config.toml
n_layer = 13
d_model = 320
n_head = 10
n_kv_head = 10
head_dim = 32
d_mlp = 1280
vocab_size = 31569
activation = "gelu"
norm = "rmsnorm"
norm_place = "pre"
norm_eps = 1e-06
positions = "rope"
rope_base = 3410.0
rope_fraction = 1.0
qk_norm = true
attn_scale = 0.177
bias = "none"
tie_embeddings = false
parallel_block = false
init = "normal"
init_std_qkv = 0.0297
init_std_o = 0.00582
init_std_up = 0.0297
init_std_down = 0.00291
optimizer = "muon_variant"
lr = 0.0176
lr_mult_up = 0.76
beta1 = 0.9
lr_head = 0.0109
warmup_steps = 39
schedule = "cos"
final_lr_fraction = 0.03
batch_tokens = 131072
seq_len = 512
doc_mask = true
train_tokens = 428200000
steps = 3267
dataset = "wikipedia_en"
Each number is 128 + 24 x the weight over its row's rms, rounded and kept within 0 to 255. Layers, rows and columns count from 0. The size above them is the row's rms in percent of the matrix's.

# layer 3 attention query, 320x320, rms 0.11, rows 192-223, columns 80-159
size [ 87  93  83  96  91  80  85  98  90  92  90  86  94  92  95  96  77 102  82 104  83  98  99  99 103 109  95  99 114  98 125 102]
[[137 142 126 102 101 161 162 125 131 146 143 139 144 104 106  76 155 110 122 150 118 144 130  85 106 117 151 149 138 142 129 111 158 159  94 109  91 130 137 120 100 153 114 134 168 122 120 118 107 138 125 132 204 140 158 167 156 122  96 122 141 130 124 177 126 151 144 134 127  77 124 128 131 153 115 151 131 124 132 143]
 [130 109 137 131 136  80 178  94 132 121 146 107 137 104 111 106 166 128 125 143 150 189 105 131 133 156 165 108 156  95 136 127 120 119 144 134 112  97 150 140 140 142 111 105 123 137 151  86 109 151 150 138 165 128  89 137 148 102 125 135 113  95 156  90 108 131 142 121  68 133  91 133 171 141 129 104 146 110 105 110]
 [151 139  89 126 109 125 100 123 153 149 111 133 162 117 161 130 108 143 137 146 114 105 139 140  81 105  87 160 123 122 110 117 149 154 102 133 104  67 132 119 146 148 174 171 142  95 134 131  91 127 112 147 113 142 176 104  88 121 201 117 143 170  98 104 127 116 108 136 156 115 144 125  81 125 126 143 106 141 119 162]
 [110 129 172 113 129 167 101 164  76 129 138 157  96 153 100 141 107 106  90 135 141 127 118  90 103 134 114 158  95 142  94  86 173 135 132 100 124 138 135  99 119 112 106 138 146 128 147 103 172 131 132 124 160 148 147 130 108 137 122 146 116 121 123 148 119 134 138 115 171  84 114 140 125 132 145 183 107 137 120 144]
 [102 101 109 180 138 115 169 123 124 114 116 130 105 119 154  79 144 173 139 132 125 156  97 144 148 148 139 110 146 122 157 161 133  82 161 152  93 128 119 163 126  67 145 106 144 176 161 134 135 124 128 172 155 107 114 119 163 139 114 115 136 109 170 167 145 104 166 120 109 170 128 140  85 144 168  66 119  91 136 118]
 [124 126  67 164 136 137  94 154 135 131 103 146 142 139 170 191  96 116 186 155 122  99 146 109 109  99  68 155 144 165  95 148 134 109 163 151 149 117 168  90 103 128 176 163 106  90  78 155 153 135 132  99  99 144 116  99 148 134 150 112 116 100 152 120 138 128 119  80 148 139 163 130 103 133 145  90 126 179 155 143]
 [127 124 172 128 161  77 103  92  99 114 185 114 116 120 118 106 124 147 136 118  71 171  85 147 125 144 145 130 120  86 128 144 104 143  84 132 125  92 151 108 165 151 110  83 124 145  99 133 143 147 126 107 136 120 112 126 130 128 116 148 109 128 165  88 130 112 106 137 124 103 123 129 113 122  79 118 128 133 158  85]
 [137 113 129 120 128 120 172  96 156 149 121 100  97 146 189 112 114 186 170 101 138 175 152 138 139 143 159  89 117 121 134 141 135  97 110 139 117  81 159 168 128  84 155  82 128 105 137 115 146 126 153 112 172  83 139 118 170 101 121  94 114 126 163 165 150  98 149 107 131 171 139 128 141 117 124  77 109 123 161  78]
 [142 144 160 111 171 137 136 111 109 111 116 125 128 134 144 175 134 105 116 109 132 123 136 115 119 154 134  98 118 111 131 162 166  85 181  95 169 137 167  90 112 110  99 104  86 169 124 152 121 117 135 123 138 111 111 106 148 169  87 130 127  95 124 167 151 113 143 119 125 125  90 177 128 144 129 116 143 156 145 123]
 [115 171 158  97 141 132 148 120 157 102 126  88  93 122 122 140 145  94 145 110 132 149 137 112 157 107 113 139 121  69 116 152 164 103 126 156 103 120 105 153 111 126  76 113 127 133  85  84 124 105 153 115 152 115 159 105 166 157  99 109 100 181 118 133 131 147 157 136 112 159 126 117 144  99 120 138 181 108 122  77]
 [117 123 131 133 121  68 165 124 116 118 156 145 121 171  68 132 135 141 129 112 136 176 135 104 139 157 167 126 151 132 139  92 126  90  81 127 137 132 139 118 148 106  95 100 166 133 150 106 135 152 155 149 177 164 123 112 188 120 134  90 131 100 161 117 137 103 123 123  85 143 123 132 172 140 142 103 133 101 137 117]
 [101 125 110  89 122 128 118 159 109  97  81 129 126 105 167 156 135 105 131 139 141 131 122 101 133 102  63 125 122 114 154 112 153 111 173 131 153 123 144 129  99 133 160 154 109 148 104 153 138 159 146  75 116 110 122 144 109 152 151 105 153  97 122 159 157 113 146 105 143 108 137 134 139 143 109  95 116 159 105 126]
 [154 182 122 119 111 140 116 111 156 114 122 115 113 108 133  89 135 145 111 100 155  64 123 148 152 125 126 129  94 139 132 120 141 111 150 133 139 116 144 126  75 121 122 127 131 125 179 143 209 138 108 113 170 172 142 115 100 149 115 146 148 119 109  99 146 136 163 122 123 133 103 126 144 109 161 116 123 112 108 111]
 [ 89 143 179 135 142 116 164 108 137 120 133 125 110 154 125  48 132 152  86 119 141 150 140 151 155 147 141 115 129 125 164 154 139 144 151 136 102 124 133 160 151 106 174 128  77 128 142 177 139 136 165 140 118 157 174 123 112  84 165 111 107  97 112 170 117 169 131 100 166 106 121 157 119 162 102 159 188  91 142 125]
 [138 142 163 181  78 137 143  97 140 134 106 140 121 155 115 146 147 170 123 154 137  88 153 132 130 188 123 166 114 197 123 127  98  87 112 128 121 138 160 143 131  94 113 108  92 108 158 128 121 149 142 140 119 101 122  96 144 149 111 126 146 108  95  98 141 110 171 144 160 167 133 167 130 136 171  92 109 146 118 144]
 [137 116 157 146 107 172 136 109 134 113 140 129 141 177 163 103 161 151 122 126 123  99 111 131 164 102 152 101 170 120 141 108 119 135 130 126  88 170 103  79 149 131 153 106  95 100 119 101 133 126 178 146 167 133 161 140 138 154 171  89 122  89 137 181  70  93 166 100 134 138 133 130 138 147 118  96 128 129 150 123]
 [154 140 167 125 171 119 124 106  90 135 122 129 146 177 103 119 139 146 148  90 125 149 160 126 167 166 169  86 122 148  99 140 113  92 111 124  94 139 113 177 123 119  97  96  99 119 123 156 114 151 109 133 163 133 118 120 172 138 125 142 108 115 147 109 110  94 120 178 101 139 128 138 129 153 106 125  89 109 109 141]
 [110 178  94  82  95  97 127 108 150 156 125 121 131 114 144  81 129 156 151 150 146 129 115 106 135 149 121  93  99 149 137 153 120 109 130 148 144 142 137 152 110 103 114 151 132 116 120 108 107 123 129 131 131 137 102 133 141  97 107  77  75 124 106 106 139 137 124 141 152  99 150 124  98 155 112 134 131 123 143 132]
 [102 147 123 162 126 122 115 127 151 122 107 102 139  84 126 140 117 116 133 166 134  76 122 129 111  80 135 119 108 139 133 138  90  98 114 129 129 149 131 132 111 136 141 120 140 129 102 121 124 107 192  85 123 109 168 136 114 169 126  98 148 140 110 162 170 142 141 115 117 122 129 130 143 102 161 116 114 158 114 133]
 [110 122 128 171 158 115 114 115 134 145 154 161 124 117 138 155 153 155 146 143 110 108  91 122 147 131 131 114 116 133  97 161 160 131 118  86 131 152 133 123 105 121 186 108  95 157 171 190 150 121 150 129 136 156 125 110 157 145 153 154 129 128 102 107 110 156 122 116 142 139 138 120  80 148 109 140  98 175  62 144]
 [112 102 157 117 173 142 142  75 153 139 131  98 134  95  97 118 127 156 128 138 120 146 140 119 150 134 126  81 119 107 140  94 117 134 115 125 121 124 115 171 122 127 140 114 118 122 154 156  87 129 147 107 129  95 132  98 166 152 106  99 121  96 181 150 124 128  91 112 131 138 162 138 169 146 139 109 127 121 102 117]
 [112 152 127 128 138 163  85 139 141 179 112 146 131 128 110  64 106 111 120 119 103 110 128 140 138 144 110 113 117 131 135 109 144 110 142  90 119  52 130 128 108 148 115  73 155  82  92 106 146 165 108 148 149 107 129 142 100 166 119 133 138  85 122 126 114 143  99 113 100 144 135 130 136 126 166 119 101 120 124  62]
 [109 145 114 133  99 114 120 127 160 112 130  88 121  95  78 103 137 181 118  97 121 161 154 110 159 148 142  94  94 137 128 117 137 129 121 103  99 160 120 126 135 130 168 115 129 112 120 126 117 131 119  89 168 157 126 156 129 139 153 170 128 142 127 107 134 105 130 113 137 110 181 126 120 117 155 166 156 134 115 144]
 [119  96 138 116 127 115 133 151 144 128 157 110 195 149 138 179 103 114 182  89 108 105 147 127 134 139 129 121 143 170 156 124 142 129  77 131 116 157 120  96 133 126  72 128 173 131 112  97 138 165 160 119 115 126 146 112 124 149 108  79 137 194 126 113 157 168 137 142 125 114 168 123 116 151 105 130 119 118 168  84]
 [ 99 109 116 132 165 130 134 121 122 144 154 168 140  91 109 111 123 168 123 105 133 127 132  94 114 105 122 164 152  93 153 139 132 140 116  94 164 144 130 120 133 109 138 137 103 150 123 138  73 125 151 110  78  99  81 118 136 119  97 144 170 112 100 160 144 121  93 127 116 143 147 110 157 168 156 117 129 122 107 124]
 [131 130 122 145 116 131 142 176 103 130 120  73 114 139 132 134 173 186 139 142  98 179 105 144  86 137 129 117 124 108 124 115 152 121  99 121  60  64 184 114 134 127 141 161 122 136 148 108 119 145 109 116 129 130 134 143 135 133  67 137  98 145  87  82 148 149 143 159 101 168 128 160 153 157 157 154 112  90 135 129]
 [116 159 182 122 126 112 156 114 109 118 138  87  94 132 129 160 134 142 125 105 104 142 130 121 124 140 110  97 117  99 121 119 155 144 119 155 129  76 125 156 116 131 129 124  77  79 112 128 122 141 123 161 103  82  90 127 141 119 142 134  91 111 155 141 130 114  87 122  94 144 102 118 118 144  68 147 101 111 153 167]
 [110  95  96 144 120 112  95 167 131 118 145 128  95 127  89 127 112 114 156 115 152 119 162 141 155 146 116 146 147 159 111 120 140 103 147 118 116 137 167  98 103 141 113 135 117 105 113 201 134 155 140 159 105 102 102 102 121  98 144  85 109 139 152 134 120 139 121 119 119 162 148 102 152 109 145 110 115 121 144 143]
 [102 122 129 128 151 129 134 132 101 113 116 145 120 140 131 138 154 142 105 129 119 143 157 131 179 139 153 109 101 141 107 110 112 136 176  81 144 134 144 117 150 126 128 109 111 102 128 169 118 120 155 111 157 139 128 110 138 160 147  82 124 108 108 126  89 119 163  83  79 114 124 160 158 123  88 113 136 120 105 124]
 [123 151  80 116 154 126 129  92 106  93 151 118 173 141 148  87 134 133 142 115 111 120  83 134 135 144 100 109 141 150 112 143 111 136 108 139  65 188 118 143 165 152 145 128 146 137 106 134 141  92 106 135 146 114  90  96 107 117 107 134 126 143  86 126  85 114 135 132 120  97 172  83 154 135 187 157 105 136 108 113]
 [150 154 133  97 110 110 151 145 116 136 137 115 141 152 157 161 133 153 133 162  93 124  97 111 169 128 143 141 128 122 131 126 103 163 134  83 136 183 129  98 151 154 118 108 143 140 129 129 118 147 159 108 125 167 134 126  99 166 148 110 110 148 141 141 119 113 114 139  96 130 162 162 151 159 160 137 119 116 153 142]
 [139 106 161 114  90 147 142 105 106 115 149 110  81  81  93 117 134 119 117 122 154 158  80 153 119 150 128 122 118 119 142 108 123 129  88 172 170 108 111 155 158 124 119 112 148 156 141 115 109 148 136 122 138 114 126 167 100 122 133 131 112 168 131  89 176 107 117 116 102 121 151 102  90 104 120 144 122 124 145 107]]
# layer 3 attention key, 320x320, rms 0.106, rows 192-223, columns 80-159
size [100  93  87  92 108  97  87 103  95  98 102  96 107 110 102 107  91  89  80  89 100 101  99 101 112 112 104 104 110 101 114 108]
[[116 116 140 111 119 132  78 161 120 115 138 150 106 145 127  95  73 132 128 153 160 121 113 106 134 151 152 129 134 181 186 105 133 151 137 118  93 130 106 125 131 140  86 155 159 160 112 127 121 129 148 115  97 162 109 107 125 131 126 123 175 213 150 120 143 139 112 108 141 140 130 132  96 106 131 141 103 146 131 104]
 [ 97 136 137 169 122 198 125 121 108 126 176 121 159 159 157 101 151  83 143 146 139  83 114 122 144 150 147 113 155 167 101  99 128 174 147  71 147 137 127 168  91 159 109  99 138  84  92 102 180 128 158 107 117 123 146 129 116 118 146 151 115 151  94 163 113 146  93 141 154 121 156 155 100 146 140 106 110 131 131 112]
 [115 113 149 137 197  96 112 108 136 117 113 123 132 111 158 192 123 155  93  69 132 170 101 138 111 161 164 166 122 156 163 171 173  96 121 105 150 144  90 141 148 101  89 135 136 129 107 143 121 124 123 121 139 120  96 160 106 111  98 119 169 132 108 127 165 159 160  89 117 146 165 120 164 102 150 116 123 161 111  88]
 [151 166 106 140  96 138 149 145 186 102 106 107 131 138 133 127 151 129 187 137 143 151 171 101 110  88 143 106 145 100 132 141 143 108 105 136  91 103 143 131 167 107 169 141 126 150  99 120 102 120 125 133 139 141 156 119 154 122 167 156 180 155 168 115  99 103 129  68 137 202 123  99 120 123  96 122 121 135 118 127]
 [141 110 154 112 139 120 145 129 123  88 150 156 128 119 131 131  70 163 144 131  91 114 148  90 124 153 142 163 102 152  95 119 117 104 136 140 110 121 125 143 106 133 129 127 166 138 137 126 148 178 134 137  97 115 138 103 163 166 144 158 120 105  77 143 127 134 110 149 120 120 144 104 131 153  77 113 120 169 135 112]
 [118  78 150  76 143  82 114 118 143 135 106 162 133 150 142 145 172 114  95  78 141 162 111 140 120 119 134 135 113  99 142 128 114 117  94 155 162 117  98 167 143 147  89 147 125 162 166 104 148  79 124 113 151 121 107 140  94 108 158  96 121 108 112 142 165 118 132 113  61 118 123 170 147 106 150 136  98 129 120 132]
 [146 137 129 190 116 180 127 133 122 111 150 169 163 137 137 174 134 126  89 137 162  94 173  98 141 146 133 125 165 143  89  78 127 167 138 125 154 156 129 109 134 137 182 138 135  89 159  93 131 153 107 118 132 156 120 132 161 119 119 109 106 124  78 173 140 108 102 121 140  84 117 154 100 151 158  97 135 133 102 133]
 [145 100 115 106 150 139 127 118 144  98 140 140 161 154 154 173 149 145  84 140  86 174 168 110 131 109 115 142 109 146 123 130  70  89 131 141 135 129 119 117 132 137 105 169 115 159 152 170 167  84 164 174 130 108 147 118 149 129 121 121 133 135 128 141 148 111 104 117 115 122 140 125 157 147 138 156 129 141 126 135]
 [167  90 106  91 117 135 107 112 155 168  98 143 127 126 114 113 107 112 128 138 129 103 122 116 112 104 131 114 125 136  97  60  62 148 110 121 165 122 138 145 136 141 130 123 125 172 147 113 138 140 136 120 136 166 102 131 147 155 143 140 110 107 131  88 151 102 127 155 142 135 102 139 122 164 129 137 137 104 183 135]
 [135 120 100 139 140 138 114 121 126 119 147 158 165 142 111 133 167 147 104 122 139 119 172 130 152 179 179 126 104 186 140 157 132  99 133 150 180 180 111 125 141  95 176  99 105 136 143 154 173 126 171 172 152 133 118 123  81  83 121  97 134 123 154 117 117  96 103 128 121 190 145 109 153 144 162 133 112 109 103 109]
 [159 118 107  93 166 135 143  88 122 140  92 136 151 113  89 124 135 123 172  72 102 126  70 142 124 152 124 121 117 125 162 119 149 134 128 122 130 143  96 116 159  95  99 121 127 121  98 141 182 162 134 153 125  95  85 106 108 121 126 160 112 134  90 129 120 124 175 120 116 112 150 127 106 149 146  72 139  88 102 141]
 [175 120 162 113 146 120 140  77 130 158 131 118 104 139 146 101 117 114 117  93 116 115 107  81 161 146 141 148 102 145 179 190 101 130  90 128 124 108 155 184 122  88 110  98 119 134 107 151  95 111 165 170 124 127 127 185 115 122 127 123 131 116 137 111 165 135 142 129 127 129  97 151 133 134  99 157 132 120 132 105]
 [174  88 132  80  98 104 152 110 163 149 138  96 183 135 141 105 132 110 138 177 122 148 103 121 147 115 133 120  97 131 134 114  98 144 116  84 111 155 146 147 202 155 118 100 143 160 143 122 124 129 167 173  96 102 195 112 108 110 102  96  95 114 137 144 129 164 114 149 116 117 107 128 138 167 132 122 134 127 102 132]
 [154 157 168 109 117 129 105  86  69 130 143 130 113 140 120 136 112 113 129 108 116 106 119  76 117 149 142  83 114 114 112 156 132 150 132 160 124 149 118 151 112 149 125 143 171 165 132 130  79 129 109 131 118 120  99 125 147 126 136 180 177 145 119 126 126 142 100 131 130 150 139 123  98 131 175 127 120 125 115 103]
 [137 111 128 100 116 102 167 109 146 165 134  96 151 106 113 136 145 101 128 111  69 188  87 153 125 101 108  82 126  86 128 154 129 127 145  97 134 113 109 150 122 155 119 162 136 147  95 133 134  96 100 145 121  74 170 108  93 137 136  79 119 113 135 112  98 133 149 116 124  99  83 134 108 145 122 136 106 118 139 148]
 [ 61 122 108 120 115 128 116 129 143 127 101 177 129 114 120 152  81 144 164 153 104 170 108 112  97  99 117 144 107  79 120 138 135 138 105 147 168  53 115 159 152 115 128 135 102 115 155 144 143 144 156 139 138  96 103 117 124 124 138 154 127 125 127 164 114 150 106 138 154 119 139 140 132  85 130  91 103  95 155  90]
 [149 100 140  84 147 142  82 138 147 127 164 136  96 123 143 106 138 126 137 123 130 141 122 149 119 141 121 112 110 138 176 141 133  85 150 122 124 146 141 129 140 110 122 111 151 104 139 121 133 141 109 162  88 118 130 149 104 124 150 175 124 115 156  81 134 130 160 100 151 121 138 104 130 137 100 182 110 104 110 130]
 [136 168 153 106 117 109 124 115 112 172 142 128 116 132 133 150 114 161 119  70  98  92 121 136 148 162 160 171 109 119 148 191 182 133 146 142 125 179 114 135 116 138 127 110 132 161 103 160 139 120 127  98 120 127 152 137 110 146 103 121 148  96  93 108 150 145 127 140 115 143 114 154 162  91 138  84 132 136  79 115]
 [152 132 134 140 135 145 177 118 119 165 132 141 165 134 170 116 133 157 101 117 123  97 106 109 150 149 161 172 148 133 167 167 157 124 121  95 197 146 149  88 104 116 151  98 148 149  74 159 151 135 107 114 128 131 126 173  71 153 127 110 120 113  59 115 138 113 128 184 149  88 107 173 128 106  98 136 120 179  88 123]
 [179  73 121 109 127 169 148 125  69 152 152 116 132 140 114 131 115 126 128 129 119 145 107 140 110 109 160 151 135 107 108 117  85 142 141 130 153 107 121 122 123 163 183 102 125  74 142 122 124 139 130 112 156  92 126 138  88 150 171 117  80 121  91 117 137 106 109 126 120 102 115 123 149 121 136 121 139 171 133  96]
 [140  87 150 112 147 126 161 146 148 146 121 134 108 148 165 138 128 119 121 115 119 128 155 140 118 128 124 134 163 121 161 145 153 133 128 147 142 115 158  81 114 164 120 153 147 159 137 157 119  82  89 106 147  94 129 148 115 176 131 105 154 157 143  88 145 145 125 115 112 121  82 106 157  96 148 165 111 168 117 145]
 [ 96 117 121  97 155 138 152 112 155 146 117 118 146 111 149 150 116 146 147 124 154 126 141 142 118 133 109 103 158  86 165 161 143 139 119 139 146 121 131 130 153 141 114 148 111 169 143 141 164  97 111 131 108 149 110 141 149 111 119 104 125 179 175 131 160 137 184  92 137 149 105 120 148 157  76 137 103  96  95 132]
 [153  97 138 159 131 126 150 116 122 133 151 118 125 163 110 152 105 125 161 159 140 130 139 151 137 161 103 125 130 135 118  96 118 164  96 111 159 179 147 104 141 160 126 150 158 143 154 141 144 122 154 117 101 127 125 139 133 139 162  92  96 158 153 132 151 133 121 149 109  93 139  92  86 107 145 103 117 154 117  86]
 [120 170 125 122 177 144 130 127 110 190 135 134 129 103 205 134 172 154 101 131  95 121 169 146 154 123 121 164 131 156 165 147 133 104 110 118 134 121 138 148 119  97 148 122 115  76  91 145 149  99 126 147 130 137 108 110  84 121 132 135  97 100 106 139 138 106 150 124 145 115 104 141 146 136 141 120 144 163 131 143]
 [156 143 103 123 112 155 134 129 134  99  91  98  95 157 111  82  89 140 161 131 161 159  59 124 136 142 112 118 141 157 142  96 135 154 146 142  75 140 133  58 145 127 119 101 139 128 133 140 109 118 123 130 173 136 125 141 112 143 149 116 144 113 126 166 126 128 120 139 131 140 117 114 128 135 152 106 151 125 142 130]
 [146  96 124 172 120 129  85  86 177 133 157  99 148 134  92 120 156  75 124 113 128 129 130 159 168 135 128 135 119 116 138 118  95 149  79 131 137 129 149 126 142 151 107  95 152  92 127 118 154  98 145 146 156 131 127 117  93 110 144 109 134 109 111 128 137 113 118 107 102 104 119 145 111 132 125  84 161 155 115 132]
 [124 104 162 126  85 143  92 155 144 118 149 143 141 138 108 122 148 138 116 162 155 123 148 119 130 115 186 129 128 150 103 146 146 112 153 150 108  81 160 108 126 165 122 142 108 115 134 144  96 137 101 120 176 147 124 120 125 110 107 175 153 125 113 136 124  81 149 101 156 129 130 129 153 127 103 149 105 124  90  86]
 [118 126 131 125 117  97 133 129 129 156  99 164 178  96 159 144 126 124 131 122 125 144 189 164 129 126 121 116 114 143 101 133 111 148 147 137 125 112 130 148 151 172  97 144 121 108 124  58 143 140 125  78 184 141  93 132  96  85 128  98 134 162 117 153 102  92 149 128 137  97 112 142 111 143 122 151 123  99 115 146]
 [123 111 106 147  88 134 121 137 140 109 132  87 122  85 112 160  89 131 129 112 139 152 121  79 129 100 114 126 102  82 173 178 136  77 114 174 147 171 177  90 157 136 122 163 134 126  98 140 162 137 139 148 137 126 130 116 103 143 110 123 100 145 141 109 137 140 105 142 150  93 152 113 107  96 132 131 136  94 151 102]
 [122 163 141 129 127 103 157 106 144  52 115 112 119 107  82 152 148 126 144 118  82 176 119 155 146 150 126 143 121 143 182 137 150 122  78 147 109 101 120 133 153 135 116 122 128 124  51 120 105 133 122 142 154 185 131 147 119 158 161 129 135 148 105 105 118 130 108 121 139 139 110 143 134 104 143 109 104 124 143  98]
 [ 82 144 112 135 117 149 113 121 151  70 141  93 106 125  99 152 117 147 131 105 132 129  96 137 125 114 129 131 151 115 138 145 111 133  84 127 192 122 128 190 151 147 156 108 145 152 138 128 133 101 151 105 139  92 186 133 110 118 118 112 121 133 108 107 151  96 171  94 131  87 107 136 121 106 115 112 106  95 129 110]
 [133 115 100 180 110 135 141 129 127  83 158 159 152 205 126 108 144 144 123  83 131  93 176 135 125 138 158 124 139 114 120 106 151 156 150 103 122 184 100 146 126 161 128 117 111 107 155 122 150  78 147 115 125 133 160 142 143 111 101 109 155 141 158 143 111 145 141 146 120 106 144 132 126 135 134  93 125 130  98 161]]
# layer 3 attention value, 320x320, rms 0.105, rows 192-202, columns 80-159
size [116 113 123 116 116 115 106 113 124 106 109]
[[119 139 120 116 114 100 123 103 132 143 115 186 133 115 178 125 112 129 111 141 151 142 134  87 144 105 132 115 142 148 133 108 124 125 104 112 136  86 107 147  94 106 157 109 116  78 166 176 120 121 132 118 136 114 110 129 161 132 137 147 163 128 143 152 152  83 131 118 138  94 125 105 166 136  89 156  97 141 134 110]
 [113 131 143 102 150 141 116 144 134 154  69 124  49 144 136  97 102 132 148 131 121 135 153 104 128 120 153 111 136 136 119 142 128 181 125  99 169 114 112 157 153 112 135 125 156 150 110 114 149 124 127 157 135 152 119 133 132 124 128 140 111 129  92 123 140 158 128  93 119 171 131 160 136 155 123 124 148 180 125 112]
 [123 159  98 186 129 158 136 110 112 133 151 189 118 146 129 117 132  81 131 123 132 102 150 171 155 124 113 119 168 165 138 126 150 184 136 108 149 135 153  82 117 120 151 157 109  73 109 100 151 147 120 129 131 167 123 120 133 117 128 120 110 139 120 132 146 130 110 143 104  76 110 140 114 141 144 137 127 140 169 123]
 [ 81 137 110 106 140 122 128 139 130 159 136  98 121 127 140 147 134 113 136 115 112 143  88 115 155  98  94 128 117 135 170 107 157 142 110 134  93 129 169 130 139 115  87 137 127 158 107 148 150  92 174 115 117 136 155 150 103 172 115  95 106 137 169 124 114  96 156 119 140 118  86  95 145 115 129 151 104 121 130 107]
 [109 110 110  85 137 106 153  87 179 150 169  97 135 148 138 104 145  92 112 139 143 156 140 129 166 137 176 165 127 132 143 181  68 108 138 100 117 108 111 107 141 120  55 118 126 135  90 138 126 139 133 138  97 107 152 119 101 129  99 139 130 144 143 131 141 142 116 131 134 123 140 158 151 132 115 123 138 113 134 169]
 [153 144  78 148 148 113 112 124  92 128 141 146 101 145 131 138 136 119  80 145 142 102 122 144  81 125 117  76 153 115 148 124 109 147 170 156 141 131 142 150 142 129 113 102 120 186  86 121 155  93 118 128 162 157 147 106 142 124 145 123 146 135 126 157 140 162 154  92  99 187 112 126 156 135  96 105 101  89 124 112]
 [142 180  99 114 137 122  80 119 107 148 141 150 145 102 134 113 111 171 162 134 134  84 117 142 162 153 118 143 124 110 163  92 131 119 157 146 122 165 132 146 133 146  93 126 120 123 139 129 141 169 109 139 104 122 144 137 168 124 122  95 100  96 142 145 102 121 169 157 155 122 107 111 141 103 111 114 123 135 173 139]
 [111 141 123 104 109 104 128 104 134 149 107  94 107 113 138 137 109 167 117 145 168 151 167 147 146 148 122 153 128 170 123 140 194 117 111 142 109  97  86 170 112 139 109 137 121 158 179  96 154 118 111 132 103 125 187 138 154 159 164 156 120 128 133 118 141 110 145  95 111 146 135 171 148 166 115 103 146 164 123 106]
 [120 120 132 141  95 180 108  98 107 141 141 171 136 119  92 102 121  96 129 175 146  95  99 130 154 131 118  99 113  91 117  99  79 118 125 179 126 145  92 137 113 108 138 134  66 158 110 133 135 122 165 133 135  92 148 171 169 125 109  70 105 123 130 163 100 156 112 155 122 120 122 128 137 162 136 114 109 116 128 116]
 [213 146 115 189 133  97 134 134 106 114 161 137 139 150 144 130 149 132 119 107 185 106 151 181 144 138 102 156 125 148 124 105  89 149 118 174 111 131 107  97 179 122  93 133 156 133 121 142 156 174 156 137 114 162 136 123 121 113 128 160 128 160 142 160  88 167 165 150 155 125 118 115 163 116 175  76 122  93 149 103]
 [134 106 126 150 109 124 141 102 162 138 115  75  99 109  90 161  98 153 144 141 146 156 126 134  96 135 116 116 113 137 119 105 139 114 161  79 119 149  89 155 137 166 155 121 118 123 127 146 120 128  93 105 122 130 145 135  48 114 130 155 142 137  95 142 146 140 141 134 166 149 118 126 116 120 105 122 146 123 135 120]]
# layer 3 attention output (transposed), 320x320, rms 0.0859, rows 192-201, columns 80-159
size [109 112 116 110 115 109 105 111 120 105]
[[129 120 119 121 106 121 120 159 112  97 139 132 132 173 152 135 148 121 156  74 120 141 118 150 146 122 123 118 108 122 123 123 142 140 178  69 116 123 157  81 167 137 110 149 133 123 114  90 125 135 140 107 157 162 144  86  97 148 119  98 121 154 128 146 117 137 157 117 118 179 149 174  98 100 184 119 106 114 153 141]
 [117 128 142 118 137 135 153 137 107 131 107 150 160 115 174  95 115 101 122 134 116 143 108 133 129 126 113 100 124 134 143 118 159 136 117  97 123 119 110 161 116 138 170 101 157  83  96 120 157  91 133  76 136 133 127 186  97 167 105 115 170 158 143 181 142 161 144 133 136 145 118 110 102 158 123 152 114 118 118 152]
 [ 99 115  95 165 145 112 113 104 135 126 134 162 153 121 151 108  92 109 151 143 140 134 124 120 135 133 117 137 101 160 106 145 134 151 102 137 123 132 109 177 137 162 138 107 140 124 146 123 132 128  98 103 123 154 129 137  98 166 120 129 151 155 106 114 142 151 142 138 102 140 142 132 131  85 131 146  88 146 134 113]
 [154 136 140 143 147 145  95 162 116 141 188 106 120 144 111 160 151  62 144  93 147  89 116 119 109 139 102 145 103 160 109 112 106  95 133 166 125  97 135 140 150 159 149 122 157 109 123 165 105 150 128  81 131  45 129  93 144  90 162 155 144 123 115 132 136 165 163 127 152 144 137 136 147 100 156 119 153  84 144 155]
 [138 176 148 113 167 117 117  94 133 115  81 149 117 103 123 131 152 132 130  98 161 117 138 111 163 112 152 129 136 129 161 106 123 168 101 169 147 118 128 109 147 127 161 104 159  75 123  95 142 103 128 158 117 114 106 147 117 138 129 142 130 141 115 156 114 132 119 102 127 139  85 110 112 154 107 125 144 161 129 179]
 [108 122 154 121 129  69 172 128 146 108 119 106 163 132 139 137 125 136 175 161  81 132 152 121 173  91 104 146 119 101 152 133 141 141 132 163  93 128 135 138  95  95 120  92 127 106 161 134 116 131 143 133  97 137 121 158 130  58 125 124 135 108 128 159 139 137 121 137 106 143 122 144 155 140 172 153 140 156  78 117]
 [163 165 134 128 166 133 132 100 112 109 151 118 116 153  88 141 107 102 165 116 112 116 164  97 142 162 138 104 107 162 110 123 131  95 112  92 161  97 152 145 133 139 100 106 137 168 108 114 120 136 150 121 136 139 118 121 167 104 107 116 126 132 123 149 157 127 128 143 132 115 141 115  75  88 103 146 136 124  98 131]
 [ 86 112 140 121 124 117 164 140  83 120  95  95 125 169  93 162 128 107 125 143 104 160 123 112 130 119 124 130 138 158 157 134 163 154 131 151 142 141 111 148 114 140 109 156 128 152 116 102 143  96 167 108 180 135 130 145  68 149  86 145 101 109 132 114  93 127 118 116 101 120  77 117  76  78 108 138 116 131 122 154]
 [138  97 125 125 164 135  82 142 116 113 197  95  76 134 115 112 128 124 147 124 122 133 106 122 101 137 125 140 161 124  78 122 179 116 118 155 150  65 107 124 161 101 125 120 156 148 146 126 131 203 109 109 120 113 114 125 133 136 138 102 166  95 134  90 149 126 129 160 124 164 137 109 141 112 122 116 100 159 111 100]
 [ 94 116 129 117  93 132 109 104 185 133 124 103 153 167 108 110 127 119 128 174 119 136 129 130 138 124 148  90 131 133 113  75 138 115 162 142 140 111 103 120 110  96 154  82 132 186 146 141 152 116  84 174 107  95 132 103 144  82 150 112 111 153 131 118 125 109 182 132 142 144 148 107 145 122 153 151  57 161 129 167]]